python train.py --n_layer=13 --d_model=96 --n_head=3 --n_kv_head=1 --head_dim=32 --d_mlp=256 --vocab_size=8192 --activation="swiglu" --norm="rmsnorm" --norm_place="pre" --norm_eps=1e-06 --positions="rope" --rope_base=1000000.0 --rope_fraction=1.0 --qk_norm=true --attn_scale=0.177 --bias="none" --tie_embeddings=false --parallel_block=false --init="normal" --init_std_qkv=0.0776 --init_std_o=0.0152 --init_std_up=0.0776 --init_std_down=0.00932 --optimizer="soap_variant" --lr=0.00817 --lr_mult_qkv=0.4 --beta1=0.95 --beta2=0.99 --lr_head=0.00969 --grad_clip=2.0 --warmup_steps=124 --schedule="wsd" --decay_fraction=0.763 --decay_shape="linear" --final_lr_fraction=0.05 --batch_tokens=32768 --seq_len=256 --doc_mask=true --train_tokens=120900000 --steps=3690 --dataset="wikipedia_en"
Each number is 128 + 24 x the weight over its row's rms, rounded and kept within 0 to 255. Layers, rows and columns count from 0. Numbers have three digits each. The size before them is the row's rms in percent of the matrix's.

# layer 3 attention value, 32x96, rms 0.131, rows 0-31, columns 0-47
095:109129102113115165140130140130156119151173122116113130138116126155144161115116124102114115127161147151172118121116157167128119198144146153124095
098:138107130122138134140113098162124116114135151169107146099149132155166113108145126195097158171126121091135140121113081148148138144123111127163116
111:143118121136142126134071106130147129124165140156117138141149090134107139125138142123139150131125121118118191168166122157124130122149145136086121
084:105188109135086148162156146110098161142132137142089137129116112108105165140163129150086129154175118113104127154104085139115167122156149114148123
097:084077156101122083165169130124113127129171132095128165156131088130111113136086107096073187144142145115132148133142151108111122103116175145122146
104:135127140160195060099152111162152146137097138134144100143153142103139135128151088137098126129097108096138154155086130163109185116150132115136161
097:176113147108124121131177083157125159144154125090102128110149154132105111157112139119117117165086113130118126146149145118139108137117163072133117
101:090116154138098117148090137120140140136117182138116078165124134103203135099143130137132130137139150140104089144140146114124142151133107130155137
097:112150119174133126137117141151165104143092099123131155097114122117158175121175134124131134148137065096116069112134162140121118155095122118146140
099:135149175091113129150154115123127142092135167154087125099165122122105104133125131105089189091133128128140155104140143159134093146096082108154130
099:172140085118144126102132120125111140126129118136127122122120100144126150132107140157150104094158174109149157170165112141130137139119137141182146
091:148184144107117132116099192109112112112160139155120141143116110098140164125141146112133133153173165153120153102122133089133131087118160146095128
104:084158138120111170133140132138157089115121111186135108130140140123124122098128163123125135066156109129128128109148149122106126132153134138087098
101:118164087113124140108130131165092087200115143133191121091134117140154122138136134129150118093108109156159140128108144154133119083128094127099157
109:077134145118154090113123143131154127177130112110168118171119136159090167104124128109141125132130112102114115090173103154092155087121161143147122
092:129067127092150129113137077073149157081125138192147139127106146132109128114098130157112141149115163106162153129146135106125126178099143112131141
104:152121154088122143134162126111103088135141110128089113096107090152118124091140065142121166109111099155135133169139129132123122125140139165120143
091:102121164128122105131102146114128129134104155152139115137151118141136149139119101126160131119130122058134158115069132183114092074126139126132122
095:106107135133120142141161088124131150118120114151156108150084135131141112107076114130150084091118107134160074128081104124079120114139127149139122
093:106116113128082107152108134135116129098158150100128118134119122135101115143133125137141154116126161128145146071125205091129135127084125151123104
106:111115126115138116148112138152146128149097105084120143152103164128145157101077162118108143113116080119096142122146133161132067162155112094127112
100:168099102172186088152102094141125113107095112129131112152152175111123128119132123139109086147142073137109141105112170123133127128136106116108139
098:130129134114094104124163113140149140130132075115165128138145162125158129134141112109138096104143148132126168135098153106117126138141150124065127
097:108119150128161125137187105144101153117144156150123188109093088168091155138124121122117116138101122114068142183116146119155124115110147158116119
099:124136124158139089110126084126087125157152139140092101156148104080192092138132127184125148109124121131118129124158129139123093131128116140128161
096:103146077097088109091104113156096138121159170093118141173119100133151150139122124150121140137095107135105159114131107116127164134148130149123132
103:165161132080131159161115144131139111131128133120093112134156148138119148105121155139184084136142143165131109120095115131152121096117107150086185
122:166137098160124175121152099114106126125165127115119109148139105135128133102110129145169143137140098162146129137143132142101163130159136141126065
100:116163090075121103073110130124123098126058148103108113124149114116143101109158116126103153132131139128146128134115117099101176105088164160165105
103:108160085168132129136106142084130068137119130132114113139112145144102148093106118160152109110162111146153085150133152182090113125148159132122133
103:115147114122122151141149102153128129143124131111123173074159159116131159113139134128118143107131115119149141173131133134133106179118131129152127
105:130087135096188103113162092113105154116112088113123130117104150114135134116111130090163092121160091119099137118151147104120154124127144163140126